python train.py --norm="layernorm" --bias="all" --decay_fraction=1.0 --dataset="wikipedia_en"
Each number is 500 + 50 x the weight over the matrix's rms, rounded and kept within 0 to 999. Layers, rows and columns count from 0. Numbers have three digits each.

# layer 7 attention key, 192x192, rms 0.0829, rows 0-191, columns 96-143
509472524580425468483506484624532477469463566459478495539483507510471525471515488487488426508479519503608591552489533524470506409535527537509546
523631486466532484526539384468469505521462416496536576552576382558549594518487474540517457589455472438468518511424460435492488509439476563517473
563475401408549539535463546556537493510578500520550477422453585569520398443464536476406509500435571550587521569530591498491491468519554481395475
602566444509548596536572473612557409459605454541473434501438573512550444450508531512413478467448526543508550506551651489442518452535585524522501
385493504513515483454444473507473535498458499495510555631509474638500550517521549514505494539544446443533499562443430498534556467405423566478538
559536489516532512424469599625594383422425431514436505476458547424633474440509433533572532476545413522477568444583634561406513585604498470477444
540467504471505483510433503516490476494498516465519478535487444483556379585504419502491509528592517473491559439501548478480458498468471429490474
516516458562519526482485501539510518533512475421565548520388437511554473469525471514535450511533372474549440484546461464549502508543491543545497
459455353508561523494509525499477530550474615484504429481525505521495535494426558520524503416454529497570517429474516534497494477540542460513376
421494408462426590680497530542420478499473627493436425488602490545576483465452415441547479555447591482594472463571482651503446450490513586450478
503459492497507521475481526509511512488552538557563374522453560474531506533453473488496478512517471595471498524531550485491520469568613501526452
543468505487495492552565503476511497502618533478535437458476521425445502516507463481470521532494445544413461501537487542510469535553593488527453
524516454517450553486559492651519463402657514587543397462434557530516501412424472442481471414500512519435589439576624519508436467562567522455480
558515489476518515587494541485503474515526548531465434468508502445500457556545410514496551514475531513496546460495599544461451556555548500516440
504540443532483514660516432523486543475562480489396471436555446503548542555470466506472445454453505460440518464482486516550475535597471440544542
413528496577450501438541460552480483490505461507614490481472532490500574428514541425490439466532475447525463545530440475503475483516524544487538
478444487488505573528382484521571483493555476438491357567613464528497457535504428543456534517516512463529494483407554481460502465452488570489540
513528473504494471519473523459495473471521511504444494481488482508468471524487517457497500517472532540531513424531552574502529552490500429448449
474454529524546470536423501522487534544498476446515449457565569534458450582490464442480502471487497450489577457465585569488530547436524480522455
478418482529465533472510604572521496494489445575562479517585494480450504465504445531530380496517505558514567517517497533439514461495504470389564
491452501497533542475443583555509473509435462505469501654579559436517551423498482620487517515569514541510539445486473470468515424449520495438488
482498467458456416464474549389422433369574533560482501518535552532391533509454493458536420483477484512539425502433633468455457454511500493427462
382558454525513437491369529533479514427433504550516551494514509456573502420513469474582546586559547436533506581463477491421468543532458483491375
494489554493524463566423507474474511486487585564488489493518454492537478574532467517478584490509551448430504479466485484529438519454506481506496
433580481451452527543522437477430490523565495488553454374441462437538490459493703541606469512498472495532375607656554486551466516451500475536445
547526557446561536532373392571424527412525500504476595577525434574483466445451546486549634487476463404509487528442470511525474519508486500526420
396484493530436496478492494439514452429519572544469441478489517419408551532470571426561479441497506464520496503492484443532456546470570469425503
487479482571542454482599526449450559492504572579394506547446559466457535407497461469467442502471550568484443488516541467477506409585466471450491
558448498429491494536501496562512560537479516428383469477489546488503428548563407512496526469524475553482536444432523507473482549499487560617425
575495467528588466571541419507536526570507485398444504443491477514481515533552466530490567439405433487536512408521541514528539524536513488536560
579530614476594562489506449481428579451545447543397582572527545532372611478470586523359487415483558504511506587496474583534545431540499455406416
433489485577465479475538468547551606530478523459498478475524481470534554487534459511539551470486510578504531512494461409546457484470510572563540
529469556487471446536428538505468510489510554560481466546494440551494439547515389527483564489499538470428583453388492500449453536447466520549524
439456470497491490538479557517482476552518454593603506435635456461546545446456539442541483455465412452524520535573445545455497471466449492410572
506493494519439521425551448516489571491572544601585403539525531460543524421491512501439476496483485520473481561496500498520504486453465535513536
450515445534459529466604562529516406484524486488586570407422508435511460562481534489519432514558414580501537541553446554448429498500557483451560
603501476466500516539522548586481558488580507477540447537564506562462411418533499558420519442456529430482439521510532552535490403510508482486489
522506434496591519494575369480529549465617574318441534411438439515516531524519507517440488556417427431548538493523588440579494451550532460453537
530571501437511495578527434390526479539456458370474569459410461565531461482571519496548530459459582442414504522522381524470523526475521508517542
535408525467554598533422571668478432523503476539485503524533488490503477430505497551449493618559473528525517486491508498430498410515431566441482
487502451487515450503490567487426521522449579628484411490488416540468554489501504435529530597450515467479515477475496429530476522553427543491516
513530544423546509547451481526576474490477482516468565420405456475602373537551384569483569567468478569515489425439502516501518532503512542616453
550490514559354548545504429487362537563496457424460434512566460494484506492442513500540478446562587484473479441430420453547454489465506515513360
511535422505432528538555493430574468541451452377440550482574435553553575448458543575533447461423471524535502485425480475439569523591580574462535
514572546496553465514586508537500536499545506461524383506526582466544562405507520432455501461388425498484399535611513492514538506485566525596576
582545523487585606441496337561417564551469499452545496546483470561494557469503494439478525517539538524543404481502440504488519538556441508573387
559488597427609511473450556498425492473473565528489512548463444582464494457513462551496488578453375523523457499387562440543544467509452576557403
549485562552560517525444464465562444484455429424462576617515456464485461491500429565440509543548523458501476415463527488490498496540517476496382
469499489448483516558387414581466552580486460441501511493519423509507462528581439597548543524560516442469545531466442428451491468545431562526455
495499475493453390445492565538559553468519522564462434500500439460569521497628479505472538526562552489438476487441552538551449497520471519492578
487427552522584454510535546427434511475495449508523573504564675516430478495473498531471554545421465443486585548424482386509528499506575553500445
515495488538572490589543607546483507506458473485571524456517458530503545507596404469501569500385439600464503508499382515416441528545444586508514
517494472422502451424542511448565588459456551567490461501568516577487509412524508484461530514456613639557422493554576505461529454497500409443532
478464472519427545521499456459508502547586435456543448480514489479503487447544501513478483487475512452532488513582516486492497439474475533483575
448475485528471475480532553566506519550614550558502431460529556479429585444489534417562513400429504576492459508522476474522439518483563524465559
483533483570505446483466580569568491461480502522477430551472514535688552435475574454471564475526527495417486455512437552509458516522557452517611
553448478553530540447400490457517559521457489509420498540600459490504539444518454494503477491530497549502407463478599538470534528554457456519363
577528571541463504541495500556480501562621506473449418482452578452446506482529580452430469449460497464411445457576540542519495556471614478538525
524529527507512554514558312422466464511504432496476549467364414471444489591534524518550472458471454423492455583507480429558518498470527414425526
520539550479459498457531558509465533387635562573518453506498541474479495384475625484466417482537525387410480442461510520635512514476511519465482
464578496449509617496547493550495422397557474440471571458433504465451483519488497564483478519501482529552439458548495496464546477523517509386513
455458467559485575466551491477521476500532466463445510526603604422525562480452585573465457562535511463548524485467486474486572508549565548409473
501504531521492477562442480540515462418458507442475479529478492510513496497570465532530467476578461457498494567526535602526529454421468535500572
512417576450645494546447544576529546499461503521415528598460443578477525479559377485494496534526506506473529481456532422454535425504388558523456
386442342446546335522485488549517621495530484488528495610433554550527549479534483438526458490474529506608475444502475452476558543449497557491495
494485473557544528533520481459451556532473433487441558547588552493477491504503592512441500513496568478465503467491481401470472547443462495486479
530505439486541454563545477465525574476477462439440508510525579531557511467502518480495506473452503521474507467472492475519516523509455507484489
477498388489629384534541484414461565517437509540375467517545522472480478518555560478496499525523444463499501406431466447510510469488395473458440
521467578490461543426432483566484427547486517516514490365483437448462467487421395501501484409527496509456533551518508532529501406526546420462497
476515503492514482531526600458523523511459493482414390535628517477391490514578565540505410487506469438525479447523537471495424606604451496516603
498501537447529525505526492475492469506483509436477473557428471536505482573492582496486575490471487546468567500507561430426509404464396557505475
567515544474585405525521468526537563401442474355629443457494545543471451535471471568564452543511378505476456549444525480514518468471529456466414
468473526529518566372473485505483582562441508524566569535541548471591559560472482642565510562588455522390505617513420456543424483366559476469590
537536557488504519327496497524444475480467464531451479462464457418412451529436515592399523496578513518450515571529530576495473455510520534464473
524560543397402531472431613538509507448512626465633540463525463500506473444459351501575476421574505485471540475568497614517572513546510576530583
523505440507532462569504528473524502512526468467463505534525506550493490493534566482539480541478511489512470477483506430458536546499477498518510
506508517492507507459487468513511504513443483530537484477476461482506490485433465504453505464504514506468504532521493544525465480507535454494495
502557540569529469599486472437498504499486529546464474509500486511448534522486586533511497510566426533520446448497523419467567508532501509526482
477476576498465629589494460519529413531531502469558508515480570519452558509521444404415533501499479466500484480605500480534445496545564514483488
547520493557566433397527467451548524434543478503517513551518369419593472551442535574496437491518402498474559502431539441534515517567524394412411
520451471496452525523497526621515407509541496565505518492471547500537552496505516577502480540468494524642386464504479452572523523463524530524452
589481457624415481477530530418536511503531520590600453518484495483529423559356554535468456599459503477479496571465516485453470559594471419378449
428498572510426431561513548513533471532515511533482479571463463473513555519505547471537462455522475521565445527569511484504507517576480526522506
546534295545476610511495420536493538429514467658547540446524480567546501441525438540524507520445674521544420434521494573549510470495505508491494
500430502567437493498506557540441526526553426437438485540522475432473451505580533530462503438540418466470503524484451567596481504568483518506567
543470524491545518485516530480467505505465508459498534607538475393479479568493527546504486470510474521494511512530559450408454546528461468491489
544447536580473510431529517558538414577515497488499415393532483474479461472452479444484420549499482540499520583515444450585474441502540514468460
412598597552549472417440431498397448599586448424507501613482455387440625472477486458483541528553483484495548543439459482392437522700510542564404
612546577514532475594491490512521448489492541431449467510609415430509467448539550568507483414461597530439425462561544516413531615552356506442590
538506458535486511519432529513475500450560541641523512573451545503506559512505455471506541519507478515485459414478569476453504547565523460521460
542439507463417516519529548559537475434413572485462576449441519450448463538418426501447554427459538487556521462562454446460422484479546448516453
449558538541470481518528556440513486544451397470471466437434630407568501489454516561591541487493536514561519587467340500534548521450481453544451
497598436451403469450478423518440564482510525430422532523505520499511532437463507455519419530491477602649542510615637611545452525382444523512486
573492420510474444521483522446453552472390553453511538476596529524548521510486488497520515478459525490470446534441478519595507496532512392446526
486539491441447460519561525444471501388537515443509569526497537506483449584509565558420518511601431489425507509487520503411485584602470556462566
510543453451460575506500508581445509487472469548533572403492538562484490556435562559536538569445488481478379478524533477470501467478509474467487
459583460570415438475597481441471504468467531565500563510448481449441516551464517528436471497552521437628539519558481552428381573447477465522411
400403470456537459494512549448442543550433545547477532485424418639407474595536472527512519472412496452608471520521531439578480449405527456558521
537490462423486529493435553496438631465487513544499496562521553583456449554450564527515514425502480564470482479544438553532491495570509486471572
446539546571518500609378500536528475446450495532336487456521535546493568534529497495486469467450520589392508544460511505554540470542410529436521
526464486532530470586533503526532419491448558569480532362597493534546554482477485460445612471416547504545430449554458431445517418525462457472483
489539501462459560520537476496536487470530577456506599508486501497493534512509556570423478493478469587500495505506510477472449448440536497478423
471460434424469536506427356495510536583530504574522541532478496551347568437439519568529541553528554446551423433507426471531469470396623494529522
528556485484612491475492517510541540529546417470571491517537522488502491398522471514564462535496442493509518548518351489581526570510564507487594
547627547539537514421587446504477466395497573494541483522486621552480473514503544510491453524514464511485567539489518594500475451482496509531371
510515602565585430478487524476569498499541478437421486525517559469520496541552446487498473532435403543534509488496461518523574389493422480548397
503483520534444446490519567442517533532425448472517479449504549409532465532437500547532549507517445547549536539512487492516554564452510517452494
451504537497472467525570491531478499557523544520444497517487482540510442448508467526462446560515456570476466534575595466504384577444486529517405
497543517481518431496484465470478567516494519577429479520434554432580544482586514416510424539490370541567530572516537434491502533551466481545431
602462461592505419529640545424510472457505543438530546559554532520507501455494468500449511491451362573467499443504557482443422545553444406452399
472530436563406523520453462478570575504448623454537502533514593509475471530402531511452515495520539507469487527476447494544404567535588483474539
443505608474515405519494543517477435615497428545448468522507539419580411463503486383413549482550569370442505471560439435535489599528520538469520
440535481416387519621562513483473547519422467351499565551443614450473547534499513499534573500525571567570488522526406584456495471444528489511538
468508461506527507601578469486485487556391507443593519493541425528508531377590464427564558472437447569567534479528428492451423416548499441498542
515471463466455503539544565517470445475458416527494521418460497596579410537449513489524482520486458573502470372562485542466571404444526428576497
512524521577532502482460516428525514555544447526529399555516539530439498516465528489492475554570471432449534531465531425480426467472543518486458
425420493445611549455515582567501429539564427447497473507487444512474539513577488519431481415518571438493462497500578441535575421569497477473577
604542556496598566509483475438543534513498477415564464518607486499520384504474507490561457561480359471480491454523491534572561430480542457403402
531447472569518524446455544561490587467410506527508451483488526588415518539441396549459420482437527648520462510451432463567528416480497558603424
557506406534532438443539545562450496427505452471541479438488602532481540474471463579485484488534551446527543535415556494426347504428474481532426
472451530512487574596536481473529495427474620466522595495435471669554472483504523441501581459505514520432530482495494477429519563430534398520568
480577561611500489481531546497564529457559498483472471522487555497417585537469507498534398505529428490520523496508530564444574587563550478553389
480510427447528531497473427525473639429416560567498609585531500561472446477491481565455511525540534462489423509594463589435472498475464536540477
480609525497516549461546524434508450576385442442510450576555505522459554456521387545580427472533559592527467514544581600371534587630467560532453
486441505432535307567462580496535572496476473523519504583574530479514529507580496437468472528482501431547513475522489478503400558450483447516466
567574483554519460485475412541533492472570502555467526536609437385555541528543460402533423512491547364517578538423518499483434482569553474491506
457480496409453538530483453483499362562570490507485502403465410521536523423560526507589452405478551547528528489434573446490553450468478557539615
443527519536408416481512468520484648403582639428517580554568461442479576527477475542422481449524572508417450550471490554512453612641506502450519
538380571449383513511473578499541476493598491484535461454522496369402482412377438516453572429401480510470566441471500523469498508611521472510520
455514498492510531440517473575496542526370473553495521514470583533432547593563491508477467563504501422454386539552566428528521414408525499489571
505501523432500497456494497506500501498475521492468503464519508491563494514542488457497466465464440525523494534522513510450519488513459557477468
528523522473493514490489530520447460505443508540511480438538470471524555504491475465478453469505499528507509527502484552446502482587401498527482
512520587524437526486462510530441422484461546529460463443503423490561579509459543454508463426487485515503416513534524565480496442647481506521424
468462460502559475474507473531506489452570540469488581471431520500541433561507543511468513529460508472443464507472549595595462619462517475590483
563429489553555585455512449532488555440542553504566512472508538397572507541469476496581498551471437544442533489455486498566472485518510492442488
472403499571439523651515559490485475560524538411577470543571469416449520513547512403457444517445446462479463414612529487526453445473478482497466
486511492537441428535505530561494476586560469457511448489515575515346481573537496481513507576588460483395625428494496396398572451562524521535529
519482475530577481535547516504537540494547476482506532492479538533456453561527541534533499549504516464516526499459451421581517545432537497491507
477481464476568511524509492496514519519500482483496545473462538532469438545539526554489498544518506486512524483459473450542534511416599514477555
571506481467559478508612454537445545470434528437538494469470560601422391614557481571539524362431538563537429550512438368526570515516488471544549
538490541485498513482515507462496485479439485525483470418542466471503565508506509526507487422477470536510517530539472504465492500569482494497459
523395469603482589586501373471396477490510516437579568551449493519525546540530522503577551555441579531469568507439474464496490529527535515537554
465460573531507443468465501534560533468515420614462547519460429512538480476457438524378535397509527543486534456551507553527546495555524393512463
468360527463497564504477582545469444480487495524565517416531550495552443442456496456518492495515480430448608452522394472471529404457449506514454
523424454370511540515539433416495502527496493451489575453561538469481525495551486484563444537473439445510436436470469514468469552553498498466517
504470455506600557596476497519517498511546553577469508469504570435543527446510533452355533510427450424502503354519438446523486479518598491490489
516557459554552478508497473557581506533476561591530545502515555576515501474465597564569535515485549484456474594519547564462592514468479510514451
466474455512525498537532488484535453425444412510510443443578457527499440480517508525519622453502567488466568412518519388558564453463463527515466
487548545460510548511528586465537598531445585553431512570369468502515459512460548541522486460554601474500533424476514473485565497535588457476447
476495527594499522472484436541463464457531489408531490489411507502519482396554492479548623519449523523411592491452513419573493529493554419531454
517421604559420613493499508474399501533455464504598438483496617497500519482469469529577441523501498431550570477527498455497601492502459539457512
519461568572538513504554485507500483469543418503550461494509449561497493502510475539483446471524576526495497588518567448497559454499368536506498
366437468419517488549517493489472492494441428557464451434542567456534558457512436467494538513519532564458557553540484570381514512451409561480585
410513549490519533482526464457488531431453521532433469446489606517577497416522449549496485510494497492613439385581592442574564437568545516561474
544551518510519435496467509533553463505548455415488497460533423469410473427550551557537420477580510490415518506577494403526516467481470549515528
550475418505397477448452543498532495511583490551545594438612629476532494451468468472413482469444483433434562484474563512490428554498523584391561
441448590517542496474424518401481566447555468504532445579371473481516492530482397482503471441437570446515459542416544441479526511568453453520448
569559517429514549476542435600473503477499522568490540423450501491455528397435566585481544452539522446550512466479565581623505527460546553523431
437514457423433457637539535473516464507539564552620526500635466485541552431463474494489523512553473595440542506466535547429449561445547421430467
533502438589498508507534504562502548537579456497467517537514561546486531464499523416458564502515472536557553523539407465531497487542503542561474
438476484532547536595537468490493529475414494548542564533456515545542473537461557400590507487486559542479465460524537455523511537479478473490398
465474441478542453530415510427461403476479517436507429504503489494484494453505502451516495543493493472438475476531578498480556376555394461443569
488559516436444521503427543462457500585504492597490480566523440444429480428485509492465530534547536474456363527541459572360552487460542524515506
450553538434525438457482533493394483507529503569450522521477453540506665555577484509493453488528435511526452556429457506498466389496580459410491
447398488392457506550568386513522501502476516454492474493508455428575523529529365412487356476406531515516504557458400368495565462511502545545528
491483592496526539588511512511480509471569508509469501443481487548459434494506497503496523506486556420425606522397461468591453544456504510500472
458523541523470633409467494610543529519542498490471450537477532471453439473473547484548588490489453464448496558435430510551579517451498539510500
469496488517482391536449515535514455534528563476541509385558470437480564420494532503545502409508627584478487552418531608449493405455506546523503
531498519481509409530488538463496435494523367565505536522523524419489508507513476542440555524535555470477497478492542520483466519496538521442562
486568468456506529476472451535599442576520504485575489544504485417491459507547426506461567462449425497468542462556380475449493466528591649461591
590555568466466545536461510560567554511522515544475414433610538610474400510510519457527413534535446456448370544551589445482463428398531482433466
456513501514460497546495526438505472516548468423543499407490548442481457546514527443502529506553636432489530460556456521488455503506503525552552
564412487496537523571557468488515420493493549488389501488503470502485470554544542488447434520497546480527456477547513536577462547552537504542458
528501507505542517438500481533557556453445475505550430499503490514428415560461451566528421475501501467473485514474439443522510486464553581484413
569414465504459510516595492525527480546475574489630563578542517447497430426587519549542511546485460580388573458542490533475478558424499472446441
454536522498538440373512537508472496497493394491498388466473522528432455568574583492521511479475444485561525487546449525486508403489425472517512
483505520565526481566530594536517553462553482546417507606638488515517475514484480507419494503476553427427488359501453504497423449592555519463588
465489390502427478439583396520551539528394520479528526520381470497440561442519591503461483575517544529488542513602573553500562519432442424554428
516464488558487549514476562583503526495466531501489490513442446545550512461478448475457410558553452467455396549434515476543460468555512422491469
480513539459500531548507419461477416548489561475479360576486505539577503506545472483543417547487484520485489543465518388451485497553541509497496
428493504477511533524619455462422508480579434460515502485559535454533522506554434486471484480461457477534570479616426420485500469423539580466545
501524469544485531511496495558453426559456497431578491518548542490486518517515523494575413635495494525467472498495499448513477454534440532476554
490496485547602604513485530481485450528419465459571517521515444438596346516541559452517558511474538498450461516435522535441499429535451536504529
432503436481472449524569501497460497523588456570413459598572511464516549463464443514425539480449521547467547477519568555458482506471526511369499
456478475543582549444477611397471513459570438534472553529477499466559478580494453471504587520455547409434610438462410437462506500550507517586485
460538515465541569537564505444492524532429474561481493446497527533564522437486547465525545488480443526557426404392510493511546546542504531535500
529486515520488482482498501548557465459464506449535524541496517497496545473494563538478479562500448397489438487459435511430509481428489490468453
431452593543468459597475513541513551466544454498497586500557483574484566429435489553544554417526499514435490514419520510657373459341551509482479
440469549383420486517550457482577492534475528464534539514494401449643577512453403550571501535469448471465449526426405518556448562415525508554526
547470486526541475519558493506493493428476542491546551532554492475573538502456476529532491544513511485507504478504410488485558475554498575522558
522449447483408545493435547473536438597506524445548542430532481519512418508477430448553425531494503567525582427510486430529396462497539558527482
480477506511526476456447453498562518484550458509558432527433571440445633418494582471405498601489490506466531425529493506481507547439462490453428